{
  "d_model": 320,
  "bias": "none",
  "init": "uniform",
  "init_std_down": 0.0,
  "lr_mult_o": 1.5,
  "beta1": 0.9
}
Each number is 50 + 12 x the weight over its row's rms, rounded and kept within 0 to 99. Layers, rows and columns count from 0. The size before them is the row's rms in percent of the matrix's.

# up: layer 3 MLP up, 640x320, rms 0.0787, rows 83-108, columns 120-159
# down: layer 3 MLP down (transposed), 640x320, rms 0.0744, rows 83-107, columns 120-159
# gate: layer 3 MLP gate, 640x320, rms 0.0788, rows 84-108, columns 120-159
up83 100:37 37 63 44 44 32 47 54 41 39 34 37 39 63 49 44 61 30 58 63 54 73 47 50 40 63 55 71 60 47 59 38 46 38 49 58 53 53 69 40
down83 096:60 49 47 45 52 48 61 53 42 59 42 69 31 23 44 56 80 38 34 32 67 28 57 49 64 58 55 51 51 66 40 37 39 28 41 42 55 57 56 46
gate84 099:65 28 37 39 59 44 53 54 64 73 54 47 41 37 44 27 41 57 52 55 43 72 75 81 32 45 51 44 58 49 35 50 78 30 49 50 57 34 30 44
up84 104:46 28 48 59 73 34 58 56 54 59 47 52 52 66 39 31 74 42 20 47 52 57 45 58 52 26 45 05 25 46 36 62 62 54 55 57 64 47 55 59
down84 103:52 31 37 51 58 38 69 51 72 34 33 57 36 43 58 65 63 45 56 41 57 54 47 56 46 37 55 30 44 49 43 38 63 36 37 64 63 49 60 47
gate85 105:68 47 49 51 56 39 52 24 45 33 44 45 48 62 26 40 48 40 68 39 43 20 59 45 39 51 36 62 37 59 39 44 44 51 56 54 58 58 43 33
up85 103:42 40 40 41 51 62 31 51 62 21 39 46 58 61 52 60 43 37 49 57 33 55 59 35 61 51 55 59 46 66 38 68 31 58 51 48 35 70 62 75
down85 101:50 41 44 52 62 52 37 47 61 40 44 28 27 59 43 41 39 53 49 38 66 80 60 37 60 27 47 53 10 48 62 66 53 49 41 42 55 57 44 26
gate86 097:48 42 52 43 37 81 31 49 47 52 35 36 47 63 51 64 36 69 62 76 39 53 57 38 53 42 54 41 52 65 68 41 33 40 25 63 41 47 31 74
up86 098:65 65 48 55 49 46 62 48 50 56 53 60 36 30 71 56 67 45 44 44 58 54 54 56 54 41 28 58 40 43 42 56 39 37 48 29 48 55 50 29
down86 101:54 41 52 43 55 31 44 20 53 34 42 56 42 59 58 31 33 50 60 39 38 49 58 56 49 55 60 45 48 30 58 43 42 45 52 42 63 55 49 62
gate87 095:67 49 64 40 57 32 58 59 45 56 53 71 69 44 45 49 58 51 62 73 53 59 31 50 38 44 52 38 47 37 30 45 56 67 47 51 55 33 34 43
up87 099:35 29 61 53 49 43 61 49 59 51 60 49 65 46 51 53 48 36 36 44 51 54 47 47 60 54 37 47 50 47 27 36 59 71 61 67 40 45 50 51
down87 099:49 57 68 39 07 57 60 41 48 62 54 60 76 53 60 40 47 48 40 57 75 44 43 55 44 47 35 36 34 41 73 57 50 54 77 64 63 54 36 54
gate88 106:58 46 44 80 54 60 42 73 57 56 42 59 62 60 11 60 73 36 43 37 42 65 31 31 61 67 62 32 56 50 56 66 70 55 55 44 50 39 58 42
up88 098:44 61 58 63 54 57 47 49 44 46 54 32 24 44 44 42 62 29 70 20 53 55 71 39 51 57 68 43 53 54 67 79 43 64 71 34 42 39 51 53
down88 101:61 57 53 53 34 57 55 58 76 37 42 08 47 70 54 68 49 53 67 58 42 42 52 49 62 47 41 46 54 63 51 44 54 60 54 49 56 49 59 65
gate89 096:43 54 33 46 55 55 35 43 50 54 60 61 58 39 44 35 52 35 30 46 36 53 51 61 69 45 62 51 58 53 33 46 36 37 41 40 64 42 25 66
up89 094:45 48 53 46 46 52 43 36 51 32 63 37 49 47 35 56 57 22 35 46 45 42 45 27 39 64 46 29 44 57 58 67 32 48 45 50 53 59 56 55
down89 097:56 63 46 44 44 65 49 47 52 13 49 31 55 43 51 59 47 56 46 36 39 47 49 49 31 48 42 54 49 48 63 46 36 35 67 66 41 42 42 49
gate90 098:56 45 43 34 54 52 44 32 51 39 40 66 43 34 41 29 54 45 60 55 33 52 53 38 49 51 30 49 46 42 41 41 50 50 68 40 64 48 35 66
up90 099:50 41 61 54 56 39 53 51 56 46 35 31 52 35 69 54 51 60 52 40 65 28 54 64 57 65 39 50 41 51 55 62 39 46 37 49 46 64 51 48
down90 097:68 39 45 55 59 57 49 44 28 43 68 21 56 56 55 44 21 40 39 46 52 41 62 28 44 51 60 50 55 34 42 42 44 52 39 60 58 36 51 74
gate91 095:47 56 57 28 46 52 38 79 26 66 46 56 58 61 35 38 74 47 48 51 55 34 41 35 38 33 44 57 42 40 43 45 48 53 64 27 53 49 65 40
up91 094:38 48 48 47 16 53 43 48 36 66 26 55 68 44 35 55 38 26 25 25 52 53 36 36 43 42 47 35 46 58 50 66 67 40 47 41 54 49 46 46
down91 093:47 48 37 60 56 65 42 49 66 44 40 45 56 54 59 48 51 18 34 50 40 51 66 73 70 45 52 44 51 39 52 50 51 51 52 57 54 56 29 33
gate92 102:55 56 51 55 38 71 49 43 70 64 58 50 32 17 69 44 43 63 56 51 74 54 59 43 34 34 53 67 49 70 44 66 56 48 26 59 48 43 55 23
up92 098:50 79 23 60 47 54 39 59 53 65 68 59 27 40 50 57 61 63 49 44 64 39 32 36 47 29 53 63 64 78 49 50 47 81 64 83 39 31 43 73
down92 101:56 55 44 61 53 51 43 38 53 51 75 50 40 84 47 57 52 34 50 46 53 54 52 45 39 54 55 32 75 76 68 55 59 52 58 44 45 32 19 51
gate93 089:54 42 65 68 50 57 47 43 28 56 53 59 41 35 66 46 61 31 61 50 55 57 56 42 58 43 70 65 61 75 36 60 44 59 66 38 25 66 56 40
up93 085:63 64 62 40 41 33 41 50 59 38 24 58 51 63 32 56 26 57 34 63 58 40 35 47 45 54 39 39 43 38 69 65 68 31 51 57 78 27 35 59
down93 097:81 52 61 55 60 38 27 71 47 51 43 61 61 42 51 33 60 53 65 64 60 43 47 49 54 53 35 51 61 53 60 45 45 50 54 38 56 26 53 80
gate94 109:41 20 27 65 57 50 50 29 61 35 57 71 51 57 41 58 45 80 49 38 28 41 60 57 49 39 41 37 53 44 40 29 53 60 69 67 43 31 36 58
up94 101:55 23 24 58 57 42 57 32 34 71 67 57 26 44 52 63 43 45 60 29 57 48 71 40 26 52 52 58 31 49 59 43 51 40 63 66 50 31 41 40
down94 107:84 33 46 55 57 37 66 45 52 30 48 40 47 37 15 40 49 36 53 40 60 55 37 29 67 52 46 37 47 39 50 35 34 52 45 19 43 41 47 58
gate95 120:32 60 46 62 57 58 60 28 40 61 60 60 65 61 72 45 52 45 45 48 58 49 62 60 50 53 34 47 28 42 52 51 54 29 52 72 28 55 66 58
up95 101:63 55 58 36 54 48 47 72 57 54 38 38 51 48 28 48 61 53 54 47 42 39 58 18 53 54 55 50 87 53 39 41 51 64 53 29 53 35 44 44
down95 127:34 41 38 66 46 47 57 40 45 33 41 57 65 49 65 42 45 52 60 41 48 57 58 51 51 46 60 42 22 38 59 53 57 41 36 66 34 41 47 56
gate96 097:66 43 72 46 40 49 37 76 47 39 49 56 34 44 55 65 42 59 54 54 60 44 54 39 35 29 46 34 41 57 59 46 24 35 41 48 60 52 41 54
up96 098:52 47 72 35 54 45 52 65 47 44 53 44 50 68 56 31 57 52 51 47 28 45 66 44 64 36 21 60 43 49 50 31 67 57 35 38 53 55 56 40
down96 098:59 53 41 53 28 32 76 75 35 48 56 46 47 61 53 53 39 63 26 37 38 56 41 58 62 40 29 21 57 38 53 62 65 50 46 39 44 60 55 45
gate97 107:48 34 49 70 34 54 35 45 52 47 51 51 53 64 57 71 42 58 46 32 52 65 44 49 51 66 55 54 51 61 53 57 46 56 39 56 63 75 50 50
up97 115:47 44 66 42 39 52 52 49 62 66 50 66 62 53 69 54 63 61 40 47 43 39 77 44 38 31 48 54 51 57 52 54 58 68 51 41 48 34 38 42
down97 103:44 68 48 52 10 44 34 42 44 48 61 57 51 51 26 70 39 39 37 37 60 54 51 41 42 64 45 39 56 54 50 43 67 52 41 56 43 54 41 56
gate98 096:53 46 71 52 57 40 46 52 55 45 56 51 51 54 72 63 37 44 59 21 30 34 25 47 58 69 53 75 46 63 53 71 62 47 49 56 46 71 48 62
up98 091:68 59 63 49 51 44 40 52 58 75 49 34 35 54 63 54 51 58 37 48 39 53 38 47 48 63 54 68 60 48 42 65 39 34 53 66 54 47 31 50
down98 092:51 41 48 42 59 50 65 50 53 51 67 56 51 39 45 76 38 34 54 32 41 41 42 48 47 53 60 76 58 50 59 71 58 55 40 82 35 62 46 64
gate99 099:46 72 51 52 60 40 44 56 33 61 55 28 64 73 36 51 45 54 55 48 53 58 52 34 47 41 57 46 18 79 73 46 50 37 46 65 43 23 67 40
up99 107:49 45 56 50 28 40 36 68 58 45 44 41 54 38 36 51 38 68 51 26 27 31 34 56 64 52 34 27 55 43 46 38 32 78 69 38 50 54 53 67
down99 100:53 61 50 64 31 57 53 48 67 31 64 55 54 43 63 55 32 57 36 44 56 41 59 71 11 48 51 63 63 26 46 50 29 57 32 39 43 64 47 59
gate100 094:46 52 53 40 66 65 35 48 34 45 48 46 42 41 52 52 60 35 41 52 54 61 47 40 60 64 46 38 60 40 31 20 53 48 40 29 34 48 51 42
up100 102:50 66 63 79 53 46 51 54 49 60 40 52 62 52 25 36 53 49 52 31 50 41 41 51 61 52 54 43 40 50 59 37 56 35 53 53 49 55 54 52
down100 098:41 64 67 58 48 67 49 65 64 49 60 33 57 67 61 34 64 62 57 48 54 59 50 59 56 33 65 55 58 72 58 67 52 35 51 49 43 68 45 53
gate101 099:59 47 49 59 25 65 77 58 50 32 45 50 37 21 45 54 38 46 44 58 43 49 44 31 54 54 48 57 45 50 54 52 65 54 51 60 43 60 49 33
up101 101:52 32 41 39 55 62 48 48 26 64 61 37 50 58 46 57 36 54 57 34 38 43 40 46 57 72 67 28 71 29 57 52 28 54 38 37 63 61 47 53
down101 096:68 45 60 51 47 62 50 36 65 54 39 39 45 63 56 52 80 54 42 67 70 50 59 71 50 26 24 45 49 42 60 81 53 65 72 45 49 60 59 54
gate102 093:47 44 59 47 64 35 34 49 38 36 47 45 37 68 43 59 41 29 47 51 61 52 62 72 56 65 65 41 47 42 46 44 44 41 69 31 62 67 51 34
up102 095:59 53 58 36 61 42 17 42 40 29 52 57 39 39 59 70 34 30 48 41 58 62 65 51 63 58 68 45 61 54 36 64 55 35 54 26 55 49 26 31
down102 098:17 58 44 44 51 65 38 49 62 44 38 51 40 43 57 47 50 38 38 40 68 61 43 69 38 59 66 63 50 39 53 62 52 44 62 43 59 69 52 47
gate103 092:49 42 45 72 47 46 35 48 43 43 64 44 32 65 71 68 54 43 48 76 59 69 50 45 32 43 58 42 55 47 51 58 68 39 61 40 55 29 62 59
up103 096:57 52 40 61 45 42 59 43 32 54 30 65 53 60 73 52 46 44 49 64 63 72 60 56 22 24 64 55 49 63 70 61 59 42 40 35 65 39 59 50
down103 097:52 53 55 48 59 73 52 76 46 55 65 54 52 47 51 61 44 58 38 55 64 49 61 36 33 43 71 60 37 58 64 46 63 41 55 53 61 58 26 55
gate104 103:68 53 58 68 39 68 41 43 52 26 44 62 32 55 52 58 55 66 41 59 37 53 69 28 54 65 57 70 42 24 43 56 51 63 51 56 48 60 55 45
up104 109:44 55 57 54 58 39 36 60 49 73 22 72 50 69 61 55 55 45 55 55 76 63 43 47 17 34 48 46 43 56 42 71 33 45 34 47 58 49 45 46
down104 098:27 58 45 38 53 44 41 51 21 64 61 53 52 60 61 43 47 76 51 67 40 45 38 58 48 44 46 52 42 45 28 39 51 56 53 45 64 67 34 51
gate105 092:61 44 40 24 65 36 49 43 46 62 61 39 76 47 48 45 64 49 50 64 50 58 57 26 33 62 45 60 69 73 30 63 41 35 33 53 54 54 43 60
up105 095:55 47 52 35 60 34 44 49 57 61 70 37 50 40 62 49 36 53 59 47 49 27 42 35 52 33 43 44 35 71 31 62 50 40 45 49 52 56 56 46
down105 093:60 47 56 55 37 37 52 54 48 53 57 59 34 60 42 41 49 29 60 47 39 62 57 48 54 49 47 68 38 65 46 68 46 34 41 58 39 57 52 62
gate106 094:53 35 38 37 66 52 52 74 36 57 48 70 42 68 42 56 50 59 64 40 42 59 59 39 46 71 59 52 32 59 57 50 65 63 69 55 52 61 61 35
up106 099:62 30 47 41 62 41 60 75 39 50 49 72 44 60 45 56 53 44 59 48 42 68 44 60 42 51 57 59 61 42 55 45 36 49 80 55 69 56 62 40
down106 098:48 53 50 38 52 42 64 71 51 41 42 41 45 58 54 56 77 73 51 39 49 42 51 49 23 49 64 59 43 52 40 51 26 63 48 54 53 53 30 68
gate107 094:63 36 55 53 46 50 20 52 73 32 46 45 42 65 39 56 53 59 47 52 56 57 37 48 51 58 47 65 34 47 49 35 53 42 28 48 49 44 57 22
up107 091:37 59 54 32 76 65 62 54 59 43 38 45 41 34 71 42 65 60 49 51 49 58 78 55 54 54 65 69 52 59 49 56 56 33 37 57 52 43 40 71
down107 099:55 49 69 38 53 72 48 36 51 49 53 46 61 45 52 49 51 57 52 32 41 47 44 41 70 66 55 59 47 72 27 41 58 58 24 30 62 60 56 49
gate108 100:58 59 42 42 50 41 45 50 60 59 31 61 84 56 57 56 51 60 53 44 49 39 52 75 51 57 42 56 35 52 42 24 42 43 40 61 48 49 47 45
up108 110:68 43 29 62 36 57 50 69 46 48 67 49 72 44 48 41 47 35 49 51 34 33 53 36 34 64 54 42 53 39 64 43 53 50 41 51 51 59 37 56